config = dict(
    num_hidden_layers=14,
    hidden_size=160,
    num_attention_heads=5,
    num_key_value_heads=5,
    head_dim=32,
    intermediate_size=640,
    vocab_size=9879,
    hidden_act='squared_relu',
    norm='rmsnorm',
    norm_place='pre',
    norm_eps=1e-06,
    positions='rope',
    rope_theta=500000.0,
    rope_fraction=1.0,
    qk_norm=True,
    attn_scale=0.177,
    bias='none',
    tie_word_embeddings=False,
    parallel_block=False,
    extras=['capped logits'],
    init='trunc',
    init_std_qkv=0.0395,
    init_std_o=0.0075,
    init_std_up=0.0395,
    init_std_down=0.0075,
    init_out_by_depth=True,
    optimizer='muon_variant',
    learning_rate=0.00366,
    lr_mult_qkv=0.5,
    lr_mult_up=0.668,
    beta1=0.9,
    lr_head=0.00952,
    warmup_steps=111,
    schedule='cos',
    final_lr_fraction=0.0,
    batch_tokens=32768,
    max_seq_len=256,
    doc_mask=False,
    train_tokens=144400000,
    max_steps=4407,
    dataset='wikipedia_en',
)
Each number is 500 + 25 x the weight over its row's rms, rounded and kept within 0 to 999. Layers, rows and columns count from 0. Numbers have three digits each. The size before them is the row's rms in percent of the matrix's.

# layer 10 MLP down (transposed), 640x160, rms 0.107, rows 314-400, columns 80-159
087:491507483471485503435504458473501523501474445512510494485530510524498451439515489512508497522485490475500532455474529549511440468505503543526471539503496543539522500539507506492546520472504484509546461474498459477515533502492500509486468509
080:515487510502509497478479507486519523526519516477532530521463528510516499484514529502504512494530509546534497504491497529519447477530482517487493479496534529516516485455548490513484500545486495482512490545514480480457473492499492494487496508
108:471530522494526480453456539492509452500491490494493485520549514487497498489499520507506494479489506518519470506498491531506541520504525478476493529499560473510440522502522517490477503478546532512477492526463514487479478516472488514493513512
114:485477465483471499531522499536474501512527518460547505509450504466530543497514493462518498529496499500496501494506497497490471512507495461492542520516552482514478483493506499563535539508544500471501541474511532475509471510512481518505550535
093:525521477475507511544526480493506520527533481497461498469495491504553498497452451509503483477510441488490497496549473484460519519533497481507510546484554544498512497491488490537501535493451561515504539483504544490546523487514513524478523522
109:509533498474525511530485508507515498486516504517487494505504480525498549504549482496462492480472509496504501494540546532448496540503469481511495448500501524497513500530509498485526511455544507497492494533516488470482488514544524477438511494
095:542526465484502468472513448507475507502468466478530488473507508484489480482533502513501512533502542494501520480476514511544534532477531524517530517528526532508518521490505515476457518541493523517496499520474518497476493468517531498499506489
104:485485490474539517537522466504472455527523534494466439494511457468496477493576531516491497483471490568545496510499452499481478508499516522484555509485508455503441513534499473505525508540501473497508517492517532494497518480534485491550493492
086:487513524504518542504495512486493437456521479478444510482479488522516510528439483456476497498496513526499469506481516446479504498499495472471496493490513480515494532510514505491532512490446511473504483483461501454516483501538467502469490498
092:470476476434519494478478522501491504469536482465529453491484493530463470472494509514490490475489511499504500477534504527495503492496474482518455467528488501454525495489522512469464489505480543495481496466459526527532540514520502504473493483
090:493485488511472515519492505505482490519489437465477517541518474466542482480525480518498521478499503505486477542489493469516486476488524533508518516527539507452451495500511504502509537483549529481492486447510523510505503516570494521468530482
096:491517506522518461457497514455515511505526490494521499505513469509459452524489470530518502492490519502490497557517500518508492509476505553523538483499506510504494431492477521525466458490472510464466518555518512466531534456480471505462505488
106:511469545457507484513495480500518508529505548509514493476478465475585477454500482495486481481449474514525484510529537453462509511470519501528517480547539503492481485508475514483470460516476501494493535509543495510496518462494495514520451506
093:499492543482506507472500521499497504522490512480495537461494576515477475509552506509501496488555508483526538482460469492486451478497497493497492524510502481497473458532476466531470508500473512522487495525538503539503491504477511529523545486
089:479490515498509471489479538500496499437523523547560489481489452488513480497514488503530517489490441480463485468540492496523507548516519507490499524502477474457468518494500522494501482540510483514504511541528514484522501534547459503524475458
090:453520487464533483505529511504512526523529544505494506462525536525477453509520507460502487489491493508507506518512539536505495475514500516525537509468507491535457486480460518521481526505455505526494454517507506508516450494479473509483527528
080:502556517497511495488539510452515482495517484488502523482478581513517474531513507520481521539485464481495483471486506484490474533508483525542523503497488511545465534523480578463511507503504458486462459478506536494538497473497459498532528515
114:454505492481443479519498492525501468489547466453506505530487535504500504498506487546485518527489494524482510541478529508511473519546526462483509512493544523482515521459513567495499463520489490552498488498528487519505493469503514492509506510
086:524500471501523520452486491479474468513480513503517507457549490511519455489512564514479535534501481500464519509532527528528510517496515491504537542506504490475513494484494489518514497509493458477487496518514466526499504526461515467527512484
108:485490496468500469474441420530518499526542519516485493492461463503514539511498590500504502481480516517474498483481488516515431487484473493494494504486499463500545503474517489527500504457479523468512531505532478500462502527510510508497518544
099:546505464508501496505501531463505507466484559523506513479522496520477491492504474477507465493479487498529468494539509504454517524500548494500487501523537506489482516477519500469501447507499519483519496529479513531503479498494498488500457493
088:474520519514518530443511482483498525525530483441486497473477481499537516495513495480497431498488521463495528539491497522488468517513477523520517496494488542471564486521504498506524495523530472488483459549510473500491487507505510452515472494
109:536467475490493467500497497497477500476484489532436526519514483506493522498480523532518494478493483507532507483458545511542493490513507539529470511478535496485480512521486492565511503491475480488539461486507508483532519495509533492466463517
078:529513493501519510513444521471473452483494506488511470482496495502472550506481536471518534530515521522508491485495497531494548512471516492505495525537497483544540509462498548544538532504508494508467526497458476513475532509514497494542480527
108:507469488464490517487513466474505495512496560465527524481504506482472513510519493531505569515488529510522516515481477543501501511517483521533518501490472556471465490468471495506505461529484490512512526476494499492515523520500503509477499509
104:519434491516558505526492500494502527509504478501444487511489483477468467499512528514499456523505532544525493478451477450519482507522492500489484489497516526478482508458478550514477510464435496532480504471471504515506544511491487536486517473
083:470478496489502507512466533500517520480490492532511485504511571466499466495524503478550468516459518505527496535495545530521467566503517476493506474505568509480521500530484484519508507498486491477511525547516524466498510530496509501526490501
113:490490506519500525530490495505469507470471480536488482485464480509503548476456513500532520547501502511479468485533500496490525540492486498538455519487535511482511502499469472486524494528498485471507456468444519552506511501490521445496471520
103:480507491525492523485454507481480512512478525480539577537458475513505526480530485444509479466474480473483506481501468470557502473514476505487509526484515559533512507507538512514509512511517519497493516467507503517479516491509494569544489516
121:508493489455477525523486479467488506529499526495499478488478537524528485467530494533482516466524471516459500501490531491493536469529504507513479502525483503477501492488491521492509546538508522534502497520489508552511478500501457490527526521
106:506491474513453527491520475494485469534484469519510495514458483479498492535564476539511500491505511501515480503534497506470489485529518539443508477473510486516495534530448456505481466505516519513542458534503522464520523486494533502475497499
100:529444515509467547502486503526518554499552501473520499510477498475502522507520463513503502510490460573551481475516538488502532504526534488478506491525481563541530492489501480515483511502526507515524486505492493529466501492532474485429503537
099:473507490459493480484533536498486516462508474491495547496430501497530429474513547487533464497506496514542497501500484468508513496453499476529500494476507492474503489503476498489468496520509502545492485432511471486505521446514529493495542508
101:507561507487499491513549500471468507527532459486445526483475512531483494482515540483520540506477512498521449530476506528508492524487513503477531499497515532520488482535498450487477508467535501559501493519511514475524545486502480486496497494
079:503523488495525545470499472482486503542490477484488487516481472524488506496525544465548554518508490480522482496486495478547512525484485486493467542528528500480504517469474493514476534473514500490499484502524513557478511500465506456540462505
100:497474495504494480501494474491489513475475470455541513479522474517515530487477507498542522449484526520511515505513503450443496485502505480493482478514575495500500528492522521512491480529512518446442510493486494513543524482487504531480515512
110:455477512496523516483480498480517511489538489485527504478502495507527505502525500491468526479487491498495510506450493485494517479516512477492472490487464473476546517507499516517535473476551508536488508448492453470499507471528541501490493484
090:478462523484474506483494502543499530478488439480477470497499597488497502484468497466496520482503508494483487485493481514521460478570513502487474503511509502508485469547498459467528500520503498527517514474460494486519468521488514506525489510
101:455487506514550513461453461459493486509454533510501489500452520515499526449501498485513519464526495505492492494492523563557529504454544479489490537494505517500508477522486482483503495507479513461504499534521498468488506493523488532489514566
107:514515455505523509481499473492529538526523467483517528507493517497533479490498495506502489533499537544547516520491479480511518475496507493494516496531530461485454527519492464516501469524551518457519509484471450526518457493470481483535451511
080:541538510527509479547490515536498471463524478501538533472499448485519488470536494466513476515514527488522469489515508517457504505519509519504482514488458491502503495509518494473515473520445540528513521520497507486507539494501452530499488503
075:508461527479482515532509489463516479506497528474522508511512488500491466458522505475463488524543511515556502548542511489490512528512509536482518510456556539528523490517490542521488545489516546518523534495504517509545518494505511512507506453
122:501492485510528493539493479524519475508508536523497481498422477462495518476496490471470460546506476523484489483515567517501513466511476471521523513510489513528497486497521511503497474493524459453479507462524517499556518504445500510457492507
091:500474517483476522493472524512493497437498460550498523549471512492487458523543506406495508534488497510491515510499515499468462514521508528536518499436451469500484499514532518545461513539504493489495487487469491478493528468500551512479483505
096:496492543526497526514529512466524538512539503537491474489505524504501508496513536482483530534480488513481471436501465506490541545467481535504520483487496517499507489495501506518523516509504484489485501478533485545544485503518472514529504523
101:538515456507475525553493512456486521504530475519515494501477500490525492484524523490487510489496495494506474437458534498446523538493511468520509483506521493497475486530500472500531494511483541510507535543510485498517493449534482510447468497
102:470517458477485520537450500496500489490524495490518498542474458489526491549512552480514469501515527502510510519483471487532525545497497483494483490469547471445552523451493513516497472508500467491504512509493503465497541451459531477507517542
107:541474537498532514466457536498510488492477474510465568536503517508537485490525522485501495530541507505536503530508478487513459534524503499536513525495514545496526494515469503573521475442501500499525487519480523470533467494508534513507454539
104:502483453490529480514525462476503522512524485494467465468508470498477496527495508514509550460513470483519500562519488476541493513501506518502487481536483524499502495504475504501507429548512515487452516480532495474480535510498457456528509499
109:516527515466490510456522544521539525500476524474540546501537499525568535503525467481481483505472487479498509495478519551512512499484516510494499477513560474495493468505500500501511482488436487487476540520485535456445489464512528492507541530
094:469497480493494516474549519519519494507523462481488500461485468520438429505492471506512524523519471475506465532510458501497508535483497475499491530504438485490519505505502477517492520499541533489504480491483492476450500531532471515508516510
107:483421483513516502462521467503453492508481497484513522499535472486568514511496528500466506503506513522486525488533490506554505525488494484558488471476487492508499525528506467514482552491519507462522487490485496516489475502506502538456506516
097:487447559476504493490533504483547511538496510499480495538468502510494537513502483489524478460523500494512519499471533487491441516510487522463508511479500505485533519516479521493513535516451493498482487486513515500532464525532589526473485510
093:510506475507508544483545484527537480507508502471517502519481392529501484510497508500539470507520496517537517488491491509481490515488543449489463511452521518494490502528478564502493516461482509492500483539458490521505507506509529518478500483
103:479505486517514475486520511504483487501510511454494499515468491479480534476484501514554490542528561524505459548500551511512457478470446507483538540507511509505527495495501533484454520485507493553521488522461486452473506493479512494497420549
104:532498477457518486491495468524503494502476458519505518492489520480476538448486510552475484515479527494482561498505527534542470487496513509502522505422483526493496447467516517499508489510479487489513501489493507491509519511503507506441498491
099:481479535514489485471520513514469505505510522446497484513566527485487498471501515456470486470496486522482475522443542519477505492510482446477490529473532516502527569539510462506470489479511491449516548478492525500522469514482497531465472484
103:496496520468490500500551516486485488503525507504456498510493518515497485474505509512500510509490489495505518472470494509485531526525497487493525428507468496493477536509521500483510466524490504487522525512525450505478483469525446512530516482
099:521559481501495525486523511528465513458484469528467504465483521470469491521531477552516519451481506504513494446482490507508476491497466464515500500505472517498502467501523520513554516520526435529517479551490478481470511477470519498444508490
111:516466490551468493498516538511448473547525542499513464497453546486496478534503532503501504488477491498500533548437500474515535525494505557491481487499491488534506507505504520509466490505513480501513493516504493535498493466497514511513491508
093:510508503506513496526459541481542476503513562515478504518509555504528513500519488484528469540555521441534464506489522499483525546461488517498469511541549453508495521489505447517552484496534504483483458500553532464490503500543508510476516501
104:507527471516488542523455501480527503537501495508448530462487512511492520459501496501466469516476539500522565479454515549469490489460520523492504523463527553545463559489492527529500498501533487469465457516537482515507474538506500476468519506
091:500476519513502514543505490486502504492544473482480520492536515496445479536490541469538507502480544529517491498485528501523543483444552485484489548466501520496509459513501508504470493516493537512530489502472505502551495505454509442509499481
095:500485518481494476477463494542495517542494519542507551455483500498459541481529540464507491469469508489495495495492495460496473477486539522537482517493550472501543521490473494570473533480440463480525486506538481500493482477479480511475506546
109:499472472507497498478508498484503524490503466444484514551533486512525494505498454440525428466491481491504483504515564493516527491503484514535559507492493506456533528453466500530473485463490493498501509491491497477526490547520531521503546506
108:486486468512489507470524522490496511513498505502528444517492485469534521492504521518528460499530469456492537558455504516483518479522510513493486496495491462479498499496484504520445470521521526505541540503482466477495507462483549489474543507
106:482538510498461509499521478502558494483497500496491495494487524462511476517481493497497522528488502480502517467497525460474541506508460515478488496476453482495519512505496517479452525543487479491533494481506531482520453512495489519495520481
101:484510516565473499488516500505495505500497490508477470482503453520481520526524578511550515507481550501508484473490483502497509491491458501505511481484500538476485519456525514531500518526466464508488512492526497492483467533510488526446496484
093:522506490517491503489499513538490516511542514473491475493483493509473483529502486481480518507472506424517485538491476432481464470502517490522519491499490544521551528567526478499487484505532497516467531507523517541478513511533539528511525552
096:529460525468479535488518540490460492529528522511472538487504506525494514498514501550507488523520532507480459482521451517498519491468504491485460499488527505465537478557525473542503524487480484490536466496517491467495524479508483477540530499
105:556519524526531484471505501481515499539487457495527477508473533503487563490547527488492504480479508448499498467499495496487538499474519485520529513490475483514465508490518514460437518464534487513511487497545506523481507500504488537537509481
088:479529492460458504454535499538501504535507530521492539478456492497498496494508501511480564475531492505482515462480444512481502523522495531442498467516512485488531525481521505451501476510484494491452485491511460528516514514448538500534522512
089:529534476481483464489479489489518523453523510456530534475517484518520512419474471505497468500530480504526497510482512468453501521507466511469491487488515496457487474503508496470483505512489498501466517449483518487537520467488492515499483496
103:485517484571478490435514457479517491479568498487495483483521554476514481486511524484477496499472515411475491523476501482493554504526468501476524506496494480492495494459483508489494477515500510488501495484472507497500509523473483520496490464
090:532557544523529463524503503502511484545530514520516485491521466519586521456488497510473517504510499460515514522504553490487503526432482494496461464479506491495486490524487539507506506498508487506484492440537532465494508507513497458525540514
091:518503501475516502476477484529495514533528497513510453477494589455480508496511472483528500519523524539513499520498508515516526533472504469474510525504488509532530487490496444469510480425500521475471464529506516498519539493496550527471493515
097:508471520490492500472498495457529480517511506468455485519502501540510529442542496483474505537506485517522499526504483526483503512503500506533532538506499559502494439511483467523514479478526459510501482450481508494508454487476485478524492457
108:483495471468483503514485511430521483523512482523475501502494535487496479428532487483463491477515531478526448516486498509490502530478486473499485509437488495513542484505526512564493472517529542470508512475475536518501504464501485501482527519
085:538508530537537503547509494528526506517464499476473479538510509480500496490548486469538543502538516483538463466501495508503552500469516525505495498516486509498460523533563439499521528499491501476551455494503502491555471540522509483501467511
095:451492557474480503478512480499514512528519440471484500495474557470522508512476524500490498528527477560476512528536489509485518483536484531500501525495546504494527496531511502546533512501503520502542462511498529494513474502552526523479524474
104:484486508520491487517504511513511515487488500534515523552525449488482493490498503480538474490526499524525469497484522529455525510489505478515542513511485416515512525498491567469493554476480503531501469506484451507533516476524530529526503567
135:514483507477488521516515528541497487561501495513469460526499548470486479499501507461464500505473456497488525484497518498505531507454464492512510476480483481500480533538492466500519481527465495524486458469491499540495493485486489502472513527
104:464499450563514496499551494528505529475512511487504491525459531475487492499544480504490506497549510455513493536520482532488501494526486501510499459518556517550483505492505478514526481493509473494559527499516452433459513509529498494511525465
092:465513508474480492480499486474444516471484476530478501540513479486512466508488481482488493464514463473516535514522483499484501440501450477483541526522483501536448452489505512528514506489520529480510520486501480502493481472554491506525492505
101:468535530508538520475481519540497531541482486540508516553510472509475478528493520518484515523506505509529523510519482521492519480532475494486532502512432492487512508528496506537482486509477519517488439467501470481488510500542505483550470481
081:486522514503478460517502470467486485508488452518495500477498493507503539449530505507480548490470525453520523506500478515505494527527506475516484495524429471481522486460503483471528495535574549508499474503503489515530481515520508526481534501
091:518486554515523517526441523530540519474493484483520531478493523468496524503517495562474499485516544455469484475489471489512463517521497455517463501509492491519485499529455505493533511534512494456518518450514508503498521508488519478485513496
# layer 10 MLP up, 640x160, rms 0.0757, rows 315-400, columns 80-159
102:479494447508509530522514514482470477476485461495434449459512510521507475463505490484504493486522520555497501506538513468520506473431537500498519507512473474498511501522519529521524467484492492526488537500480487492545518508464481519485531512
079:537523491550476485507459480492490520522478513493506501466530514526508497530497492504505505505499513503475501457488507499515488557498512481526527492530470527476564482490486475510502485515500479510545546452475519498477499470515519517486512481
104:526522489485499469476541519525502517523473530494506473491478513539514534535485518505512491494513488509497502516531524484524521453503499495497464542543479454551528478485491506556444448493522505474481503473550522484542490522511471501483504488
100:500502469470505484510530462496524492491513475517523501460523470450517527492495524567511499509515508534530486476509474498456469484533536507508519457478459483471534508498499475535508494500503555469492494506510519467510485518517531507516486519
114:509530483506486475467507509461447489516477529542453515504502473525533507441509523514497504560474541489531514508519501509526476495478530522506500506530540475467477485552483516504495447484494499477478544505553527513476521526511529515563514542
103:483496454523449494552508536480460499503533517525502488507466475535543481500447537504480500497448522513508465504446506551508515508486535536481499528529490476501500499490490522506506485463499500514528476463531463481456485485479512498483484515
096:463488523515518505449512498517450497490537528469516490511489522478499478508481532513539495456501535541489515498490481471494487481444497513519527467506522537476477498516486503490486483459514544495499501538521558452463520521501479458498559528
106:464490484470498513457504499442502496475499490454461485490509509526460489507483490515503519525522484546450484511524501505534517480499516461479515471505456489543425507535484544487476492507517497509468520480441543448495501449502539491460504494
089:501531527508485519536490503511505490452462489498460500475543485518513516500494507476454510493509473508514474495447517472542486515487492509487514545480509541524482492512475572479497513507515428520521530481500518509452531483474527526526501463
099:498513476506461428536520497487479520476494474464488520507483462435476474505462483524482506495496534506480510475465489492533519490509488527510502479507535516504469456475498551499552500492514568525520499508523519522498478509515477501528480484
096:506534502504465490497543496509488512498505487511515488511522502520460524520513467527528545490526509511485427473511518527504509475502474533496493483478482551561475502498495526481474445484520511515533498518487505497528473482458488513527484487
089:506502474486535495497470502519526488472472528505490465485556477473460486513451468532510493477508506528521522515514485489498484466489515494501463518489505501522532440466513455487498523515520458478499531501538490502467512495452487470505480504
098:517515499522480506500454503501528538495458498520491476470500516481476541491486512486500499507489501521444513526434536480519487514440509488514520512516521507477476442464439523498458507509478518527539497520521490480495507506470545464499502535
097:507508519521526453504481485522487517552445486480525506530517502498497471500479510489479480514461559508518506502533494512510531498507523511524474484508495456487497483491459512469470476488500491482492502498521464497474500470453487511481510503
106:518511464491500515528516496525438517539504505514506506526526544467502458502530520526534487492486512509468557534507536493462507498521568477467512527474504447450485465516527554497478496523543487522478514534519487515541550518493514485525516510
094:525517553488492444513495477497505544529508516539491488514490513517509485493514519479504485495485553517495483505498480513488453524486501544493523497477462518481484497471512471521532532563442518500462488526527522483471506520528534517532496516
112:503505480463471509525527493538524472549504472461503481521515461528483441462504529481493493496486485547476530449480479486500495561520497498475499568498505512492489534522503544500505479471490495498483489500512457514509504497495511440515474534
107:521541468487539449549515516529486497519527473509523512515542482511526503482485541503488481529520521515488530486538574496508512515489531542542557502503525496499492511516514530464511472486480504505472494555509512447515474522505501498480496475
094:514443497471534545472475512475499504466514513519504511499491482499513505515485469441517517494485516473531479516534508512518489496440522529523499496538456458495516480560484522458516484507508506528499503502496479496476500531506477486536508538
090:530500479478483523501474526474494514454461464479482534507473511514493477551486548512487546487471503563489483472493482515479474527521504506495498520527496482544459431479511487484517448497536500514498523453507482530485498474481519496551490495
108:514490485514520458521482516484564510519460469529494431479525496487483509503529528516528500479520434471507488496466501514475493482482510503483479502549494523471486495451500444491481445483483487484441519504503498469518497489495490494509493476
091:500499533509484501534500530528451482483469534553478430509522518485470465470507496515493542488503536530496500515454494514505503526480458497499475533486502485488488508526505494491510477512499493462470517531469524516492510510474463500488489462
104:487495496491492534476556502481487498550476486463501498493533459531481479489509472532500505465506516479518507487543488465494535540484482519506528486525447511527486517521477509515510479538558445501514506506522500536501545532520450519493518488
099:437479502529503528446481487496504491534525525493508513531503467462482502506466510524512500506503508471480461497537491531547513499513537527474522512543482473490513453489502467494515546535521533511476525486519539523511563520478506483497555537
104:516505540501475485512510513455472494527528534491526498447513509491470504485489539482555470510500514491440524517451466508487543509496532466512494517521507512501525504541514515481488509523478500514462508514522501501512490514483479477483559501
092:502556465510493519563484472453491485514495473496474487480512549494507537461543541511519522546471516487460526478505495495536464507516520498498485503503465514469516527506517464518487509491529505502487521510475509493528536506518478542495511502
102:509491486522515502509456492467457537493453466481533483514440468514487502517479542470505524559447507521493453537495465517519465536509502487543503502514462513552428500511493460470497441511458515485471526481509498504479508549489470489514502503
101:485515499490541486475504489472505507505452526523499498490506468522438465531473531473529489478499512486503473524497498480485514500498517530491490529500460474478460490489495483488478482539543530505466551503497530483489502503477517521453556520
111:504523483516465483493517497501468528464493464489480473487451505493543493462519487526506531464450463507469516537466532521487485494471501497473495495501444518517507496476516533458495486527527495494497555512463508511524512494486509477483503513
097:465496524503523505522487543487459516506490518454534512478505495500478494512490499449452481470499491511497526495473495473499527530440494468520473564518505487482503492498486519482492521494454503506471532454486537507479515473488525516523506483
114:517502482504478513488523539492482497506527523476497479503508517502480511510521493507543476556513497496516509500507469561486502537469542492470543498485489505520457546543490494557522482522509523522510503466505519472482490531481544486469476536
103:472501505506494451465482457506513504523505444496519495509544452484480501484489522511526476448497522451470463499550510461507519488497518440433467448542481507523486482458477519507486503509488516484455509511513527494538518510535530519561477506
084:494507485520530508484485507523524488484521519533535509510514531467508505499473507509506503505472496527469531444510493507465481499521502494505497500483465481482447502502540537514484494538494474466504528460467514486463453524467451500475510533
095:489467492492499460537495499515492474481506491462570485470534462549521531515490475496518471508538495514441516530503490473490484505513478548527481508463464538520487491546497478516487513493497493514523510539466511453497529467507522540522479522
096:541538529497476529543491514512533442465486464467527466500527449505454525488495484494506486474455505511491472519496538509487504510467451508512493513504508538493526539527482491472521511492489466483503506474499492496471452515493486507471545523
103:455533490548510450490522491471517480506532533473528500532513492501478504511462492536508470512521491515488507511508465479548499501495499527525498536461528480484549513519503500498525493494473465540521474484507456496527545518474490466462552477
087:498511506480502528505515478496472491509510503546515524500482524500507533482517526495497454449503507480533504489527473491523505510457572479501481481504509496493513490465479524523475536506474498501489497478500517512508542536478483514508520547
092:499516497509514489504545494505551477521468438475497464479519465570467543473440528509493512517471449514454529473516441508541516516465467500500493473461526497513481500493550508484495487492508468531499523515483491505516461510486514546471493505
101:489499508483474517523463529494453525505502517536524495512533490478514549532501548502465485496498514526521518496499529510541507489487545514512545532499491497504457467480495472468492466491480534528502584541489445461475527530463536497489537489
096:509483513530529508500512472480512495489516517543521520511496498478483533528510492522498503531521521471528496512539475563516480498533500514540494507470488527516466519554505502489557461487507478503497541491502513485534525519545516515532485524
104:508483477471532484494514476466476485520486470517512522487485507548469535530525559469542521494534475458506489474505502497467490470515493491467484489510498494485502468505526449509467495503497459511513501487474513536545460491481515465508518495
118:521526455503506475503520538522505541496462490516477467492491492496511509493561493461554523478545450541510498491521501478526502517494479525485520504521534516555491504499495481505438482515524491503488455480526513522513537501459479501498511489
097:541475502457486487482471522537517463492470542512549509473558462502485500528524482480506477479545486460464474492488453505518475515489462521478489499472477545465530482502463530460485510480500541472518492487505489510514473554476513519466467495
080:484490480560517503484510492511490542474462514498490507529567504510496483510519526560506508494518549497493511528517507450468553526468496488473470490519470531463506488501485489491460490484516483460513521536513537505508503487501505481500469519
112:483494459485467521522479482512523526514486486519511500480494463513500529463533454505512487482512477514470478481499515465500538525509525480472499544491503519521498512491525521481503503490517551493498521531473514496503492479545491498453498475
112:467522474516494465484516474531545493500471475488555493505502469504486505517475466485506461506476507485521484498528530524470473508481520492465537521493490447484500530549537526494484498476492490493506551548520473500453508497511458484569536504
104:469506492506494561526503473519440481521468502531467486494477499483538482529506538494495501490504529494448510505492498555534512527506517547524457520470503496528507539514545520480494499526533482470518524539504500486528505483507510505530510492
091:516497500544494470508475520481519523470468485486508465500529500471518498477453487490540512511488512525545529477490512511466555525478491496530440514509525489518535553471507545483463529474473554522493467505507518480467514566501432473500519509
102:499519497508495465495506499541521482507477475519516503510533463480516507523489450512504465554504514491491506476478535513492506513499544460488533460508523492528468448575518434520496477489467491572452499475470504502503498478509496485523483485
097:501493544491508462521495496508513535467550468480484506504530505528473474489505505527464509511528525520439494546493531495544488506467443516503460474502510507491459469493503477477478479498477496507488509481489506512453510508486477500514487515
099:497464453506496501470509506517509478457473451481478505538563487506523533463491480511478479485515517523502521458490509507517530513512521469486490480490481511475514459509529480477496488554520497486505500480524531462485521497479500515536506525
100:526495467503463505503473509502530493538450521519515502524481483495440488511519481517493559494458484527509551478508565483491481477496504515509486504527510516509516534479489543500472452480465529487517543492498492524494511534489501490520513463
098:494544518501521517548528473535516505480455483516507496496502477495483480506477527478523507479503483522505477475525549497473486464479535542454490532482528461511475499485508498503471470490471512489481500554493546508457509471498511499510532492
080:493520524516554531476520509504475510469457494533561489452522462546473533508489522502444496484566468497469556497543514491520505499502544473508509501487493520547479478482548496505503488496495492519509476523501486485502490503513523491488488467
118:519509537526538472493503498498491526510452502530499502499550525503534497514497541490503510487471542490510504520493508512549530491462545501461547528497490527498505511499564486482516467479464480481492500540514495511456489484484526473479512517
104:527541519542477556499505468508496539528471472517455483498461460523529519503511473538514488489497483489499500506553513486478529507524535538476503529504473506491474493470494539524533466493479480518445487537537514502535505488525518488495529557
091:476551535490462516484511526488508505529515473505497504497514445471533480512497498450475538536505438564484492459505510509540487505462515482534472457519491539530495512525501456489465471520438473488508506504494503488509466484472434518505494512
095:481502525461503487539479524535532505504474493538540510483544466496467490504505510494495538531510519506509508500486546492474512538509503481505528492487511516516482469438509537518512489497511531571473489502494451433513561490517473539474503489
102:507498494513532441523484509490481508480479452473495466531491493453492456511508493528523504451514479508504514552478543469487502507443517498521460518510469467502488513502506491474486448492486509449480531531494476516465499520487537480534487503
091:483489533468485491524443528490528473488487477518479513480525525545474533494494489511511508511507552544455498545509485501491493526494522482480475507509519500539469449507549483518490530498486518527490492532507517488496496466514509491498483533
100:469506442496502531485508525489511525516494473528482464491472462478533520447516530463497551492504545524455543491516478492514517530497462529503517521497446505523511511468466499501420486517510527527492520490486472512502474488460524493482468544
087:505504455501467478531504514480533484495543511514499485476513496527519555491482494487542543509530487506446543536460537471524522474504522519506511501463500526497488461498523495499498449511511547498499451482504506531484525528583479534487519506
102:511497487549519516508484499479475492483548532538541491495512468503498462500451498495513501523545505490523520524527484519527487526530526531501526477504482501502518501531490541503507504510474480473508542525481472510480483526531539485556523497
111:552496476505474483474516490462472507493484474476490495522522488551510502465511568455546466496477507497463481472518544478467519517476531469554509497491491529541520474496455511522468455469533510512475489484512479466517470526482498490504479528
117:481505519487470479469484471466488521519481501493474478510475478494492502487497510459492473516504492520486505469452477499479519517527555485523494515535547489559523505490503482523474537461537476520517482510493472512531557506500467473471512506
101:508487483514515516523573482507476497520479519514518493531497487524489510479521541454529507457509499533494492530497473501525500471463560499469496519487503528502479485515485497529568472504490497521505471504486470477486500501557528469462499531
095:443440476500501495490514493480498467484464515519499482500527489529523472484488496507462508493539507510515522522458519581523499524489494483472491524499501535472499527535501502487472477516476519490513546518513500450545489512475468495501482498
109:515494481497494498483457490511469503497507510494514497493503458533540551511534515520478453540518518490496491492526485489491496525485432542488492520488479539493465465472481520530536505510538502521481518486468493504497501536501486460510537565
101:529437476481514525502476558496509502524482533488528492487501467535470494476500526530462527515444511490479462522473486487509487493529470491451471525515529507510507475532477479494486486515503512519498522516529505500493500501503465528495518525
105:522488506474535507527460521474537510464441479514481454501511485508475521510532477479464545460521504514502510514504482493486518484465539548484487502481493475502505497525500539504461504506507521540490532479557521470469489506474468494506495535
106:493489487533502533545493476489488469498544506461479473512487518496448539547488512502490529498490518477469500520492519512441492508480494489457475487573482479500527517490502486519512473476498535477457499477490502529451515519464553458510495499
102:511507550454525581492521494498493518462485517495485518493519472511478467523490497510471487473496496478470480483479519498584495476470579502548492520509509544534495507503475491496458482534484492544508503447518491536480479510488500506499476532
087:469487526543534491508501536482503483505472471518502482503554532484434488510528458458508513467473467467476518509524510464519465540523490480512507486481508500464455474552525518473507477480549470494481511503503557502472479490498503500504499493
090:464508491528523489531502512433503494491489539470513474513491507573457499495470522579513496503491536475527493478516504459542505477469503519553496499515471483483472520506490491496499509512565515503551555468493482523499511458502521476486499510
094:457493495454515506521521509510496518548425525512485514477488492569499501456451520462483511451465542497476522486513501502498472503535530483480516491518480541478502495482521517494497506504455504513559505469443486490489507502476509507546479487
106:494489510523476487507504498481466485523457512500496504489473497542518510477506516505548459499454484541489503504502511530532540540456505498517466549535527517495474451481473492481497484536513461458501475499514515471466527515512458462538485488
108:486514508447501496494468546475492502519492493465510530483509486451519472448487533487482488541467514537554498504511484486491488514499502510502481500545510462493503479485496514522519467510501516537474501519516494553445546497488487511522518506
090:469467507497539492479518483454478496505543495505504499472488517487501518482490508526485530527501489478441441479518560495477502495485507491529547537512518541497471518503476486520470463511451473494492536510471533531460480505548554477493490515
094:486534519484469494485556522490492509487467496505491492488520481551520495537539535430538562511543502476460503496537488503481495516498495490495505524500516503510486482481498479486513449530468506536497493507481523472537501515537510488534515472
107:512500491532493469497503516489482512471459463505465520555524496532475463478528526503530516491474500528491507493498472493517505497468490461526503524472498477493466541560479498482483492460459496570488491494511487520500504473522510497508522549
105:525513511504532526483502499491523518508483485458471504462524515529492515487489511515481519516482464503496521541494551501537557540490501531483502503500477498486501541475492514515505497477514510528496485484537533517529512540530455474491540507
097:509497513514518452470527503502548503525561512494514489518496535500499499528503487489480535495482509453464514488525475521488514465508498499485483495514530553482480506474487492492480486474520494467544515460500516496537508490518485496463506516
106:468559547478527514498475500531523500499529542493554503513485470509472475504481507505517511494453482564540516492511504513560521502495471505491511539493481514501488487485521461505506503501459554491464506494534484516488549473536499505503489513
108:482485486461462545509492493498479524519477509467507487539504478493497493498512510495485530467496548569529522520521504522499471512519502539468501550542484502514506542521453501539480479453515501503485516515528504530481511477509456497509497506
093:506530477488498475528514484493490509504530499518498468507502502536532545512530505477535508485460505481486513443532509495500525512470486475497477500507513484492510477508557506500477514475512547493454496459521484472541486499492488487493526480
107:495488539477491521508513537546528479524508514520488514499492498499473486499505484498484520503482541507458517473498512467519531466517464494456501541470456488499512491473495401474496519511511527515464495465531454484499515483464508492482534548